python train.py --norm="rmsnorm" --init_std_qkv=0.0204 --final_lr_fraction=0.0
Each number is 128 + 24 x the weight over its row's rms, rounded and kept within 0 to 255. Layers, rows and columns count from 0. Numbers have three digits each. The size before them is the row's rms in percent of the matrix's.

# down: layer 2 MLP down (transposed), 1344x512, rms 0.17, rows 424-458, columns 384-511
# gate: layer 2 MLP gate, 1344x512, rms 0.132, rows 425-459, columns 384-511
# up: layer 2 MLP up, 1344x512, rms 0.129, rows 425-459, columns 384-511
down424 097:086124075088154119134172108134123131166141125139096098154134152121127070153129108140139133164136156181133171132137137123125167124123112162127152123144135129134121148124096162114099138114153157096086148145123139112113108154138139123139108120084146093136068128155112085092099118174157145090128139121172109104126127091145143113157087172100122131153118129145157116118140135157103166100099
gate425 088:112110160134149104116124135127176102101143113168138104151119113086165189168110127137103126144106106151158137141104139167152111149167153129107172141151110105169136120142159114112114112106104160139131131088112158104101110136140125142156143193095138132095147114180125117106157128152146165180142139132086156109085146094098165117108117116122111087133109138101174095099085093095161148100106
up425 085:099082131120133143144139119111122155122104142089126117087160185131156171092123141131106154096115141088136176101148108102134148105090161107134156142102133175140132154116124111147169181117136147123081124087120133144133138143147076141121143093130106120135099127145157132117172124135129153131144090142141146138145156156128091100102123125127123125061136096097116111095157187112164136153060
down425 094:157106159115130152136150135117127130134123155190066118126116162145096123148085135124173158134131140142119138150092159131107177106140137143142125094147123148063117102174115167102090128129130131101139105145111137154143124146123136095108113124135105132151161139090133160125137155144174137145111129113101145117105135159088083137134119181140144142131108126142150152105124122145114115130157
gate426 107:089129118172169105105105109116131122139139152139161114143164126141144130096118119142113132152069141098125097129143121103131133142131107154171167097162126139155146152085136168149118124103081161140103163125106169170100163117093126096158144127133154164135084138110124148125151121161150129127113090159104111126091140127122105124127135073106145088172128119173112134110134127129127104117083
up426 109:137119113127112119113123103096125133126132128169157125153140168135159157117123124119112118149112131135099169100171146145122103116098117158101166111150126119172177121131111153129149130077112125132145137088105133135142146128115152114124099111081104134096086153118128139100109120064146123120114172113094122145099124078135128090107099104099123090109096154124088108103130134117126087171080
down426 104:131148116115150132144107095116114161135090147142129125128153159110137125158093094109149082148133123148107128098108091078118135156090117101107140132154107134104130149175124172107112099149100138114120109132141143146162116149183143120137117114123141131107084113134112114101105071117139126155112113115095136111122143116146107126120107172146105131128106152111127137130110147129126162120131
gate427 085:173125148140148118087106137135125125144121143103117122106124107137135155135126120097149173099125144082117114164157122109112133109109102107119160120035088112153099123132090148098158104142133156167161122169210148144124116134128114137135116114116106151134114149109119126165124108131092119080117167152115115134139121128148156141145132120133107143162130130111102119100143143134152115124131
up427 085:130104124125155137120138137158110148165150128127137161150114088141125108128140135102184118085156121093117121109152110171108156156086106114121128162118161131139141146148135105120154112111172107113171149119134117106141115100131103133132144148111109161089142109180122127135105147161171116101154125147094141173157088115119147110147147141128127164108150096133135175090136137146134127118109
down427 092:100144124161118165145101109092099132146139116135084144081117106131160129119150160149132127151148067111126116141160160133152134106098157108117160162150131092191169104136131142138154111157141081091150112137161121120174129136124135085135108149109078124111089108138137072109143175117136125191141107142135133098187129126104112131122107127103132166182101120095122150122124132139075117149144
gate428 105:117095155114137100123125138110095147132160115117117123132107112129145161119137075140167124081144138141124079174098131133180132179136171119102125109131122095112123177133160119123156137121149129120178186094111124079120142131074122139125077128159109160150102090135150164176176123121147133098158159136118114152130073132140137150115134104104145122133123120155144133107073145106121115083128
up428 101:108117083138151153131143101143139120115131153179134121137179115120115103140108148128119130157096131114137179071171118130076136115156101131148139139120086144067116138155119145116118085109154097125101133140150113146144074096159137139168161104089158145129125154130123072069085153123137125149136126094110117136110158131135095147135114155148101182153113114099107149135164145143137166112151
down428 105:129151124148126132101157069149110128136088112158105075107162130126139102174134132127113116176089140131091154111137126099115145119162089123121144108166131154135105133154128088110140126138096111106113109153086185138134117113117169153120149105150119145111102121119097125114126145146105143137118166157133102134122081109129118154125144103117119156106139127138134173133198137127109176154137
gate429 092:133149132137102107111134176157103129159125151084118110131063119163105141146154182118102131135085094106147136093131115100154138153145085105126153132123169111106112110149154143145172095099121109136178088137128145152112102153116154079117124141140111120165104132148150167135118110178105125099152137152138103136136106126087107134166110146110092067104114135140093198124130133127064139170106
up429 094:136103149130124132084152133117137112104166180129130150150128146136115113164100152107145158126160190109109112192120154082131113111113146143104134112138133134145146108137123120109132105129123136163085105124119123109108158128122088128108136133122139101066164103136092109083122092113183143126090131114116140166164157124159132119114126171148109158127124083053099131143125122143130135148120
down429 097:120145134111105139096131183132130129131068123192137134164104140084106154194105121157129123120141106131139102130156108111130126160123132102120121147114117158104115107147106161134093103127131146128110132121183077147091124167133132142164108122132132124086118070166105109139155140105159123145125136076126130112166110127156119146091144117156130175146116133094131117155150116105099151150148
gate430 099:139102146130140103121109136144118093133138158099148138110154113093114143109131139128122128160099154145110096117147140158144118123113074170104162119107134152143137152168144144120175100138142142075122128136109140115120149167134133133141085059120091147133143144130113149126125113076127101141134126148166086140140083131120142120126124157098138131114136143110127106107142153167157107089110
up430 102:143169124116131161153168102110147125119106094138105110123135099137144122167127140089122156130138096112131150121123130143137114166149176121138085138094120097124117051175091150099088139130097128143150093145157156114144096106107124134124120154112145139136126120140118115169145092162142138099116119128108145143156168118109119146124137127172105122118095150108108120152100086142128156171117
down430 098:161144125102126153134153134118118164145152164059162149154092159183092144128106082130121116080174139113130146146096145097096120134115131113132141126163084147142101093095144117113103130144098147158107110097173118111136159144127141094093110143136094101135128084118107151072133131131141123134144122138122138126089167180158135149115122124148117113085106163157148137104137151136086125162159
gate431 122:131113145161146148131113109149094114145115131111108152165150160150114151138142137156141133097149133107096082126171112125125179085137103157109128120134161143146104088122127172152124095106179115099107146153132132095113126114154130124134153106070099145115092126096125141143157124142093126134154171124140094070167101103163139124174136159126156141115162138149151146160158142111139126123113
up431 111:102128119096095139129144163122105164115143071143142114118100120118149135098121130134127115180149129146139170086086139105142080147153158110122158128130100112139155164105143108092131134121100135165135137120120144153152112154074157188127129112142133121092137142135150135115090148159153128107149124103160163180100158188119107136140154118112148132125090082124098143104159124138132113135176
down431 112:123091123158135176155106141108103143127139137143127153168101113115139121079107126164123138157143146151118153110184093106162130121129140114098120103176100152127103116099141118105117122111090146156114170162100143149132124140101177126131091135097100109114121138117139123116127129180068151104151142112135117141153114155135167169158119141143129156118101105131125148107151113107158119148136
gate432 108:103127155138134109129112130123109104164097112159139156128101124148120127128139120143151070114157146170118139127145117144112125151133112130105135116150178133127082131134169149138144112142161146150112155100150098128103154107097112152117120114137135134163110137104142171094130120137161111088109111165143173123165118192155146133135154117150174131131138107112122096110137118127148144159117
up432 106:162130137113145128124132118103124163163148124079099150157119081124140143136116109137178107145110131110101159154134111119112094128155125113108112145125135151109138098122141126125143155104108135108144151113101110097137116104118132090124116095140100111145157142167129096136166156095138128061153157133147098125172189097109089155140135162150143081120096121125146215131137121134162138141158
down432 107:164129144098112107103113122125137146106113120171118142096130109105152117085129104147120111139086103121132085152127138064067105131166129114114101168118132161158089110123129105138113130174114140147149145129113144112141090113119146147098162127085075093106158107112120122159140150136123117076159142124138139156090157114099155134143175151149094142186084117140134148093101140144127145158152
gate433 086:145145133128166095127155137116150147108159125126121121152122093137089157123066135122118132153096142118138113138096154161189155132130124147162143128125108090126126121139128096091116095093114093139125134108087133108134124116105102156111139139084174124191179151140107107104143110131147136122107095123074140148112146095142147097175137125115126161093157141137125122134101143105150154143141
up433 090:141099147122104136135120091179110136130103108145117097106152142125136141115168118115139124108167094113085152101132115096079124107112148129094125160136115182134128116138115129139109135122154175133124103150163125137161146139155102114123145137177109093126085103128169111095115114126082119115132104115163096094149141163127143127118123127116129112155109110090124129159112107159101139115122
down433 098:133115115197140115144117133112140099116131151131148094145100157115133111126164155118148141117135129121087148149143147130103146112118104163117095131142088162109145101112115170153131131163168110122074106176155152146128106126133150203170188144142131095124081097116161164137118136106091124058125168130156164098079142159084109144143065156119123120105162125142144124149139157151124139140148
gate434 104:132151160118079139092138112135173132107093118154124126103126111090111108131159143146186145180107150142137095076100145112121119125102149128085141132125140118128161107153110140085143141146133154147099096146105139116163108095109141143189155122100112146216099130160136132143153117156090109136166157149139119129107091142107114166142127141146143134138152118106134120122150127150112117168168
up434 107:142105095117071138158148141094132166135104165129149141128105100103116151134113147121174151147099098144164133095114121119119151085106096153110108139097132089149097117120121132113095149155168170144098127160104157161174086127149164155132132137089112167155111163165122152144183119134094147153122152162137092117109167135064144116140088132127159142079121118119167084097162147138095134116133
down434 103:147136131103132087103107151099149123088133165089086132153150116114131094084161108141092120082155147101142160132143154117104085132168121132124115136134157171148135112133184132146133127148119167131155142135129178112104103151114145087155125136112125146128098107144108095116139121179133121160098112146116120155136135141116148138102125124077103139126109150158129146100108098159162153158117
gate435 082:145122143156141174166173163116182080111116114136143128123107140137148146165123157106142108092120103142142113140114138147159099153123138098149087116105109135126106118171098159127101121130132115082121103132110167150103119148140140130091101114133209144157151144164110083147157148152123153125126130099112141090099113147139143153095155124133063073145182107101115064146104122110121130117140
up435 086:096117129154138165165171129144147122110103137141131106157141141098198130106156139091115106096124111125114111149166135140114151119133126135130105120154136119148128144165110155073112093147153132173117081136131091141144117095156183123114127128116158126181167153179082095098152163186159106168068165134133089094110150139130126139100149115144121099171151129123109106099119155084140136147123
down435 086:150119140091121098124103138159079157135123138114117112120100116120129162074160127124173119099073166114119131086118149118114142099146094120168151158084135101193115120100161125108138171121132150165109117140130146127157144142129123118178140149109119117103137150125171058125162138107140127139106163172163104129131076144145121177098129127119173135145122136132131153115136120150096153139112
gate436 105:114136135163114141120104137104123141145138100104108108130172130129103145074103106155152129131124103125127099136139151125156093141119111139134132160110110153112111114131144127157090114115107124131148163126104122143136154121117120129106128136115101132132122162095124138117113125113157110055145152134160085097134115119147133108125177094128116131142127091138139169150101153123074138127096
up436 098:102135148134146164097145133089147138153106097133150090105110147136067110079157103125141097114158119068149132139133143131109108142120116065170087152128136155089086093132103106119112144105177174100157149137133137134127131177130101125101117123150115112111166157112140125089118101119153092056143127158092129127110125137151147111101164185097094115096170146113143126115123161143102121149114
down436 099:127103079134118180125091156138117114126113048110120128127162097144136102109155098160123097128112126115116182153104136159140105098164134098132094081105143171091137138122141128124137116137164150128139117146111148138131116128127127158122100131132117157143159151147171168124151134167084142105170097142112143146156149144165151106117153151133133155134164113102157085147089087154133148113105
gate437 130:100126148102097140122119140103154140131107143095123140125118108128148125166160157116106126165133151157134109146098120150062113141134139137149158151143122161183148129121156167136145129117140132105129095127127132130108097114118119092108154127093133141125132073163159159088153137144150113104188112127163193148118128142109090131104112142125115126139124116090113129098125127129113176111122
up437 128:150164118140110160178123116141134158150098139111164118145131133129104145099160172142165156083141111135120107132131121099120137110146196108107156113122136130099072109146150118097082116167129111101145176115112072129161094153151124179118150143126163126137128136090125115140117119109114134151134173148091105088123114118150134117130105144153103102136140089110123128154145102146133117129150
down437 104:138117135107120149134109153119146141138128110122159140109104120121111076063132158114138158142134119114142127108169127155155143108077158150109114108170110146134069115107156177133082117139133129126157149137138152124140132088112125150119108120109156105125128153086103119107118125130144138104090156139154134097118176116127126105099098140093126123111122113106163093095119123161086091126124
gate438 092:098112127147097117120106144111080090176107081147139170156143120163133123103155147134148126153163126142117100109125134172115129152160133179133098170091119095129169133129123128119127159138174126098084105186108101154120101135132104140083131112153149161114081121170135131126145146099111144093147145142132099097132135155135133153100133149162122124176082109118091127125138091144142143149134
up438 090:157086126095163116114127161153146139142100149135143124138133137129112119123106099146113116143124123120156136117093164084158145126120125129120147123155119132089117146117168146151122131124146111114109119131180123082101089119101126127159101152134124144124163121086166130142138115170143120169106114103138159119123135137116117162130142150131148140109153149115138118104135169134151118103159
down438 100:128134087094118136120118084130130143100126130074126140138126167119134135091139137142130108136106133125125073152163185186101101173183143161150148138158114115109109134093155157165090164124117107153133120110144089113147112135117108121102133116106140118158131126138117141153094089092172088148148158159126138129083186134116123112196147169135108144092163118148095137118125103098147157098116
gate439 105:138094134169129123154138155120099081076142138124096099103123140142126125137118102113109138098157103081089127109168106139081145125151120137129085166119165136148121128151088134148131114150115122164146189078177141068190123138167105142135125102127099112134138094116126142140112124125119169107111112146130150135124089115136083078142108134138086149125137124110098135107163102103139124109129
up439 114:125134120123098154143104178126097135114128140101106142124130125156132141128153084119124122124131114113136123176098097091108145135107122119156124131123141169154119134143125148149163136133132091139141159100139128082152148132150169173148147139137084102134138101113112161102065169117125153121153128122076121123134101119153100124153111122137156194136106168140135136129164167122126125131171
down439 106:130162148203133143117150129119143106097140136194114120122134150175090150159132136126134153128124144127100164142115101146110124150135145126135098133141159160121090115128147159155116107158129108131116141083140121131134072121152161117150158111148106123102113107113163145127102125103123164088157143093147104119114112077150128082149047135116119126115121101126133146070107140105112149122162
gate440 121:112129165111114138112102141125133158134138158129095140112112118130122166125109132139117137133156146113093154189141156125135128089174144067158116136108138124105157130120156115110140116168109097124141154130138131142164111139121136146177128115125136134124149119141152143108127129160159172116130097168151090140092132120120144106146164168124155164141144105085112157095124120134143113139145
up440 120:128162164125161140154164149122139129093111107124138123083117141113119119110153092132160140121102069171220130151145118105122091146156131128129109141092113150119070119141137147114105109129124139128131149182126120162136101126162152142099106122146122090128132154146114125137157167119085109104082139138162158151163113129130144160138114095143147115114107188109143066148155151120134120127126
down440 105:108109110117172153133157169146118143147137142144145132101126168113166139097117127151161152097139073139152089106147095134097136089121113096092113129136123138103115128119141182170134135092154106109136080151145090147120129127114130109114131122142118104175070125165164132111166138128099136149146069113172132126176118132112153115147110112154158162116114131143143114138163137119142064130132
gate441 099:094131114150113140094135113097128159138133111134123139061104137128134118130119133156145140126150083147122181053120121172139092141138163150167148146148154112157099123098113126130163105124162120128100128137074117128137128119116147133095106167133186110169143099121122082114107121128160117130168125194144128142128106105120090125161144141118153091124169145112165147130135134103157125138155
up441 101:148113135112135133117093138087123112110109090104108115185134131110127111143136101117149107124123181102093108152137131100142141136120065113083109103120137098122182145150134120130140133146097107130164094149189142136091148141110095134139137063116113071107103125082125161097142126151074101161107120116138135099155167134145129149112143130139099135130135096120091166153152150177113120135152
down441 103:153078133115138089173127140095138117162119154081144117121106137154083072137116125091119147107126075092120109116129094124117124170155136098108102116172152079113087138119112150129146124079161127114120118099129152112142117129095087149102150113144181088099075141083120173148141113135154096094137102115142086093126136132126138137175152110134115109134094142145164145137151120135125124127159
gate442 092:082123145162112152136143130114135151119161111083143174197134162150125151131102124128117091112155125118119153104181101095137139123105127132079128180111125176082158123088095173144113123138119134166145121155166106117118087125122103069112099118135162164130163117115170175131093120147118107084134138123147129115122142149141157079156124120185148156157170134121103172128158122136087167150077
up442 088:131121113134182141130143138154163137133123123111129133131111188146100144146161133130110142121160154139093117119152143119141189116119106078056114149094110145108146132124130136129115127108151138136125128166130157085127113136111099097154111122150154139138131098112167107098139086112179100110162165154096140137101142134150159117133157129135144143141132159121153150110133125085088118165057
down442 096:101143116119134107154155155127122125119118106163161134120132177135138146111168150117116139123124063133175123134089105081103145148127127156108098088157116167133139130094178128094177114089104116119116126145155101117103120129142106093107111107145103126116114105152127147120125135139136124148129139119102122112146142122152138138091154150133113153125117129067140165071134134121129153106166
gate443 113:081074111108101153087129168131109120110148156106104143125150117115154149075117131144150165135115139091101139101120135135142105093148094182157146147158130149149140115142136171148148122101135178154101130118112098144120142072153148146152079178139125092153129126143128158153128136125139134121124138113138134124140124127148112092114172138112107119138130109125146152132083150133171131136149
up443 113:082099125135104119102125141136106121121141134080138138104125162139114170081129136119113133106130128144124148135141154125131102107158130180168132162125134150140132132158127155128142139128144138102124171139136101153165113114168132133177084149130104124141112108117101174153102142169159162146145119105126125156145109144149091112143149119157144122105170152136132116155115119107157124125127
down443 103:095134103159133162123141136181129105100091143144132099154142127114110131142122129120149144108139150124156107114151139116102136105135097107130122168102127119128120109084144142118157097129129151104163114149083155125118122116154164127169107168119130119097110085132132164120100097150152194122094139124104137103133131098106103137097090128137127145124171094127123138124087151122134134132102
gate444 090:127152140132124126128127183090150185126135118151127122109110140149143115130122108141098173155130167102104135120148163114147087117153154129114139138145151131126133146146153129127126107113123167104129126145121145119162104099099175166120132148123112129126100128098116117188085175086114138177141137133132105122065158069124137091201109157128106117130094133125126073136137119111138112126149
up444 095:142120094150116089124140143122143137115127142110154155118166180125146167161111117105124140130107080148129137133115088125144129120151159110154131111105138122125119112110144123130158129129140147180161157134138134198128114142167122124111149135119128158131114111164127102123153124161134147085101115117153135118125111154112140150103164125127104169130122149120133132135088102144143156146139
down444 098:147107101124128139114160092135130122122113142129145144116143171121129143132118083123167074108122136135150124141115118113125175127120141111159070117124120143100122131127131134136132150119167125109163098105147147138124176170111124093100144139180116126136137108125138158115150097148089119126085115106106145145147121150115135153097131157116148121175120122177101115101098115090154105135121
gate445 104:118164117187129099162137095101136143130138158137106169097161122126123153109102094098149127136105199153085196106108125129117123074132129166128127158143102135096146145105139113151114157125169179156172133133158139112118139133114155172168073120134096153143132122108131086135101120131127097096145100117129161129149066152123119104164153107101123104139138115136127158134107144114127144159110
up445 103:111138124167129117136120123099121171107133134141078140086145128135109171129105101109148129164102149159099149081118094127144126086132137112109135171150124103116187142128130104141108154147158177149165116135137138117120167106120151170129079100148135137139146136122152079146111127139133091118128086151103126140160097133125082101128100109126118126141153074125139184157132143139120148143124
down445 104:167152140137121134127143142086145173142118169120113133119114164111102201114128141104139103171123107147103146142115143169140109115096117069117166168146120096119130133139112131118136171147094134123161088131144115112151127151136101132088109118159129097146117136140164099105135140196173148117123118120129187113128115112104110116136094106107138138119140140101117160125116123124127133127130
gate446 114:106104154101136148121121083138110140086119129137148102106134135105125158104143116141074105124126146145157115137139126096142112127148117117133109149115146144132132136130160173130163133110129150104125106127089089168130135119116106140133080119127098114089119158095101122093145085141119153094083103129109119147109136126147114117135154098055156095131131133137102143132123126136101117136115
up446 109:154129148157142115112119097126147138105142083155109143130105140103137134129100100125148133160101143121134134147077110135113115106126062142160134142112113113114139174151123090168138123127126169097138087096127066115113118128125087144152091101079147128136169144119166116099111104122110143179090115099137164110168162070101083115132116140134101140107111171084113125081126158105122136149084
down446 107:111150048119087127163173180141133107154153093108111141149134150130127097100094130088125138175102106126135139132153125121135110137121143149134118130130124153112178098155115096130124128155158146116145163106133102071119134107144127084135158104108111098138205135130166111149147113084124152131138123137135131096158121154136126117140097144141091090109106101145131151135112130111150131153114
gate447 080:066099144146101138095105107117148103123137084164099101142189122144147144129113099141138132135127139145117121119145130138097132111168159164122155130168151150139103127157148184110065127160119111146150143109134141116093137141123136109111157108175109124116102114098180117125145116147139129142144167092131145142097110124121096153117091151102135163131110134121138119122114137189146137128149
up447 077:126125156126157117136123111132115149109155109079132127158109123124116130140114117103127120182154158134151121168120118097138151133125128131143111119134110089121155094101141116195165110102115128108098124106118123127114117094109137166100108165092135116132125126158110166105122131121116128115144110115152142127151136154116167111185159109147138112082154081139147128178079175061132125100142
down447 086:144099168106135085111125136113075136124099119104138121140097143125098118120123091171098128104115141148118115123156133121143150120168125158132154119134107130146155141066120113154092110104175146127138120150116134141089170135094104149126144123115136136116136143134161168108140169138130145120090136140150144148092128140169141098153161106136168145074148141136127123142136190117126130109149
gate448 094:127143152163113128140112126132118115135100128106163157131119064132100148141125111137137137143168134175115087136091107162112109147145122137148157132121118136090120111107132122117117136107133155172153120123126157133143131110117143125138154132098114124142126111101119225140091118094132123121123121139133152117165126115134156130157151127151140135120170120107115102098142129133104172117112
up448 098:140125105126121131148156149151111141127148125136118061123117139127148151125107130112142110168093153115135161122110153087111139122116144114165089103091158131193119129125120136112101158131128130110128127150098141093139107154159133086094111148128137115145134141127129062130144116187091119146116127108085112124147118107142093138129128117157111129136106132125144123151119112084136088120130
down448 097:129109086131139117166112098099144161104195146121092138074124143113165121181147147117158113181122110125158185129161145080120146135105147153107122133089146148143119095118121155119136121116089126133129166133127102096117100127146141129130155132130104075125134166127131119136139121131141127077140155163086093156125148124158146099096186133135090102136122103163140137133151155074140136105155
gate449 099:149119103164129110103117100167127145138143140133118133159187145094150150049154138098136147141118133113180125151173097134182105123125123135161117161125146139139126122123112105144123153114124107112126114155120108114133170129097120093164147135140110116116140116073127146135127083120146157127112116113144080124166122146096120120143101119146148153134129127139157157134120112141178101122160
up449 097:132130124155119106128116086153090131125095149147163127173197169109131143077100122119116152160139165069167128151129134120146133133139133136173148153126144135146126118162097084143113177099110159096127095139130156108152144149128085140124118086119108114116143129076116131163128086144141177076127140132117111120141123150101091119150088097122130141100122138131158162116084133127154095100143
down449 101:147090131141112137124137119128173139168182144131158136129159141134115142107133190137153155136148109106095142106118133134147153129128170169142157105118153113142145124191146121169135156132145133131116111124143145131129134166111058112107089090113111109164130115120111125130111110143136118137138111124079131127125146120115101143118107129128122150139122171092161133105074108111144135118118
gate450 091:127117098097106119126117081125091145159125127146107116098115095123139104119100118142153107153111145144145106125132108137117140112133094157077146081108083094111146080146173222134140087120144140123140143138129119085103105081153114161107083132157138126079136120131138142113144103132130099119129090158118097122126153137153151135166104168105099144115101127140142179123149109104122114131139
up450 093:098140100090129143105118140137103134122133116098165130148168117160134135142132131122106131183138093098136095140132123112148101104109114131102149104127137152124162132133139165107141102119179164124141163175117108153138113094177158153136138145178133146084152142134138123135124144150126145152116114119142137098103177171136190115163119130080117151101129127102138134126163137082129129118141
down450 100:124168147111139130144112067119127100095132148123137118137140125105154123106182096143139104154107145098144086090154115118116103088103137122115111147145091106107127192122130159139110109112135106135143178159096128125111088089143136166118128147128115142119178185135146173115102143130116124116090135121090084130163107127116138156153085119103139116107129140080134119126135137083159134140125
gate451 119:123126117122151135101122178143123109130134151152164182136166108132089167148086116145095125189118148114148118138099128077118096155082135127118147119141132133120161127120125117131124140106156102142112145133138144143096105132097169167140123091179126154132136162152183134133141139126117098152130141136130105144118133143150170132161116146120149127129110138111134136116131129092073101103141
up451 116:144132151124084117143147087146168115176131118131096114068103113132153102118179116122175087085130116132140118077109133144153156118168131134115114144125156127111098156117124142122117131135119094124123108115137126096136142122174092062118112161082120093096107131129106130138132108136157128134102112165086161116150146103119109167085162109115141131079151142140088153144140117111171166159145
down451 109:124117123111163078102176152127130144138111137098119085120129137094145141139187116185132117123107144108106141091142147142130123120140127119077167151124156039116134093141110148121126139125119138131100108135130127127099141165176134123120124171099156115102117116120090160129112084092163146108117172152095104120122109068107115146140126141144097133075099103104118149111119092136106121149110
gate452 083:131129145106093142155129142097146109126121123079130091191113123112184149097127123126112134076114110108087115168126111123145077163144178115113124121118178122117184104136142130151163107111125099180133169094102117181139133070179109158158126163139110151137134102161117139146148135142094107116151102133093128167130112088099115128148108125125131129139106154116108161135098126112102175121104
up452 085:112116132114150109154135148123148120164117138087113147146136142087138127147150138123100148089086178152097163156145106112134139159182162138152127140115173087122141114145126129165173103113110139142132160124142107144100139098139095125146143137093105174116142101136130119080104109166104082115117123111149134151133119128150113125107149084137157098144110129133111143137118130117112131114087
down452 095:118145137107124129141136123136092155140114133103138176123096144168176105157136147114075133112127137111126123127127093134127158107138109112151108135175135112144107141147095115124111126124167159107113147160098112149120120135117121106123118142190107130125128129164100085156090132130125119141146112118141100128114155112125101141113144137115127130126118126121142112150108119123144122103137
gate453 093:139071148102132141117137141089104164128147145091135125157140140111135087105192082125070135133176117117144124101115143090127158131149129112106109156109138139118141125116145132143154107087133127097182132121158120096100108146157086122128154114087124118132143112136163133150126147139113103138129151131122170088115099108127125118124096107126180150152119148077103157154105159131110107129134
up453 091:110124131125133112095174154070113183154155106056099149171155133116142152121109112139180133130127118108119113134145144108142143145175167121152103144131103076140164104120131118162121093120114114125155137118169090108141150146152155123091158112107132143135123116147109131073136160087097133119112179168168116105142133089159094119118145114123175138136135142105140132155137106173133080116147
down453 097:107105144128141146128152111139157130161125154082136115137137149114155123135150133159143158122178152110130127092134162113123166132148104129131104169123086146134134158131133091162120144124139137154180114122156098115090156118119118109121164125106107133141137147101120096166112138108147161117150145183111126151150116064117103114114135147101176116149140165136069122134113100112152135134149
gate454 083:142129154101110174115123095152113134122088144126099112111122129171102095151117088142106117100097097115154148126117150098144086142141184157144075147145099113146157128146178110113085147165117162146099136133139125109113126108130183144104067149134096155095089087124153138121136119082101122109128117159136134109122117141101130136156097115166096116110128150109126123140100122177104148147128
up454 085:130142156103169178138124112134104143127121130137098127117124145200109117147110119118105082170101114119140104113113165098119119164146141141155110139155129117138163125168161124095100121129117129117086139131105135119125165108133185168124063173151122129092089092127169140119121093112143124112099130147107140132131118145129122175140091110148112107133120153183103166125120138161123134117108
down454 095:149138094091134162152128088140147115112120123134121106097124107151111126147145109119079079093106116147143099086173162161115090138129154110121132161140134143177128142177147125149128143096102160117102127160151089154112147123149112113124105156119124090146124105103173130134120145145139080148116107127139109137137148132090091100141143102145117082113121130150133136155142104127126165119124
gate455 090:065155111125119146104128185128145129103131086126147169110150084130118130096129110079104156112136127154141134145098108118182103073169139138119126148064117096123103126118131121134141130092126117082119108108143101120136120167176119147144141074144128134075130107128127169096133136110119151141156144129169138120126147160152117110118123124121096150143137144153132158123182170148130171117174
up455 091:136144150128092136121127104131124136178147156113114130109145148118169105113143145121121091149121145115120105119126106137079133187101106123124117150182137114115144122111128085131122104121152143126153114117087154134130143085087133106155145167118146097166134126140140141110103133114142118107104103117123122122128107091113186123126127149154144103117124138104129142150140101106122133128078
down455 098:115141145131130149129175098126100122131153138101095160145146109099137147100150152123102154097106139130151104147101131081118120091095157116140137143135127136141157094146119110127087127142158166145153125156111125123144130108128150168140200123083132085117078113112118129111124079118128137072106114156154127119109129134122146151100146133174179105131117136122125119126149126129114123128099
gate456 135:126142131136149137150167126118147111124132128089091094118113173149135174096101094084102134122115196091154082152140135121148104097163139140137129135110117121104090117111093143102185102115163093144126087169161100132097163118132141114106135106145117145095110129126104152160091124115141127100129153105154122156125119091124136084133136145076159125124151141059169079175124155145109121108171
up456 121:113149103157101133133119101136182154108129111136113159101166133161151214101099115072125139108128102127129111093123155126145093114104170138111102128137089127082080122097102157121135104167140139133107140165157143139134140104117143135100119161160092130124108101089136150134086161112136128114115124108125116121107114099195145135142161161134127137144113129139138101148121097158091106114116
down456 112:132133110109110171117137110104151132128127134139099120159122131117080160104117144073093138106118141094153143094154110093143131163116088167151127085162109103142078103111103152105138062104117119128124102160180186164127120120106164089113147146059156124131130138176095122154107126104120133116155104135155150122121100091122136102139142119106115108174152148147145103145112116127145081120147
gate457 113:130127121097111104146161146146117105134128065151144095123153162120145151155145103149093175116116102135160126140151128133136100090107179113152176125079131155154101172126169128114111144123118157129107100149144118164118149113141118131130141154124141132119081152099099141152110120172143096099133138158148099140117158106143135130109145176132150119171112118134087126125114134114133106169188
up457 119:137164118149110108159134130133113108150153092099106100132135138133149154141130138093095147076110153138124123131181156133155154099159164093116213143103117169194126149132154063085143162091137142125126135134121126120133140114129126096159121180174151121080142109096116149154125096191138116104122150134146131135141134122154084135122116170109147110119139113174102169145111134158133095173131
down457 109:141112136127156168164101120123102118134152101106150121142101137121145122108092157097146109127113109126167139108160137138178163088125100174125164127187093127153158148088161101084152173088096119160119076123149128096168119154088114140109135153100165119136149138137091131136166096146139161129128095162191113120137147133173135142118080112108074107140131142115109132162105145130145138146122
gate458 110:096123110147149117147108147153136110147163138119141126173135150094121100153180123135182106189139081141129108139128136104135110109108107154135114144117122112112118136124172155127086066140139140162137138118191141099164074093093107119158145126131168159098134145094150149137122092109134105127131144091187082177154142130111139099155126141159136159113107088118113161102126131118117110140118
up458 102:164137168132174141136119099088125160136133142144093131137121123100149147113164173149125112120129080126113104095146147144132100168126108149096097142121141122139097129123121154131129163166161091097115161102126097126161141126147106083105106154148130136109129130100109102065156167152110112115084131156137099120092123137077136161143127141122095105137146105149105125156132102124127128139128
down458 105:138125109143146111080119138149163155108135112120140152128133109090100126132158135146139149089145103130093116091113127159102094162156100143090111111136176126153108160125157153137150116131137097088132158110088155071143159089135157149123128165118169114182123159121143126111157163104155089164100181133125061104111098130171122123132129117118111155148140088124100094114092105106120160124131
gate459 089:161189134102165094104161106145116157154125129113122154136134101121145147146145152115143111145143138189152128136139120121160105158107097147116121137137087099125133123145108133107127075131164105130149133149156136178162160137132124124120096114140122143173138105135182059122119131120168122126161140102075129108168119109163124166135145143106122128145125126125117093159154138133131135117147
up459 089:130162150103172117121124144114114147092130130129120138129136101109150102132086138091126111114105169066134130097179117095127097118112176147136162135135160156109111128097154111138142096119126103095187126102149126126112119139182102092091111157111091149112115119146135129148167125166111106144143114114116111150151154111138170111132166166083108175082094151157104151148141130126081148099097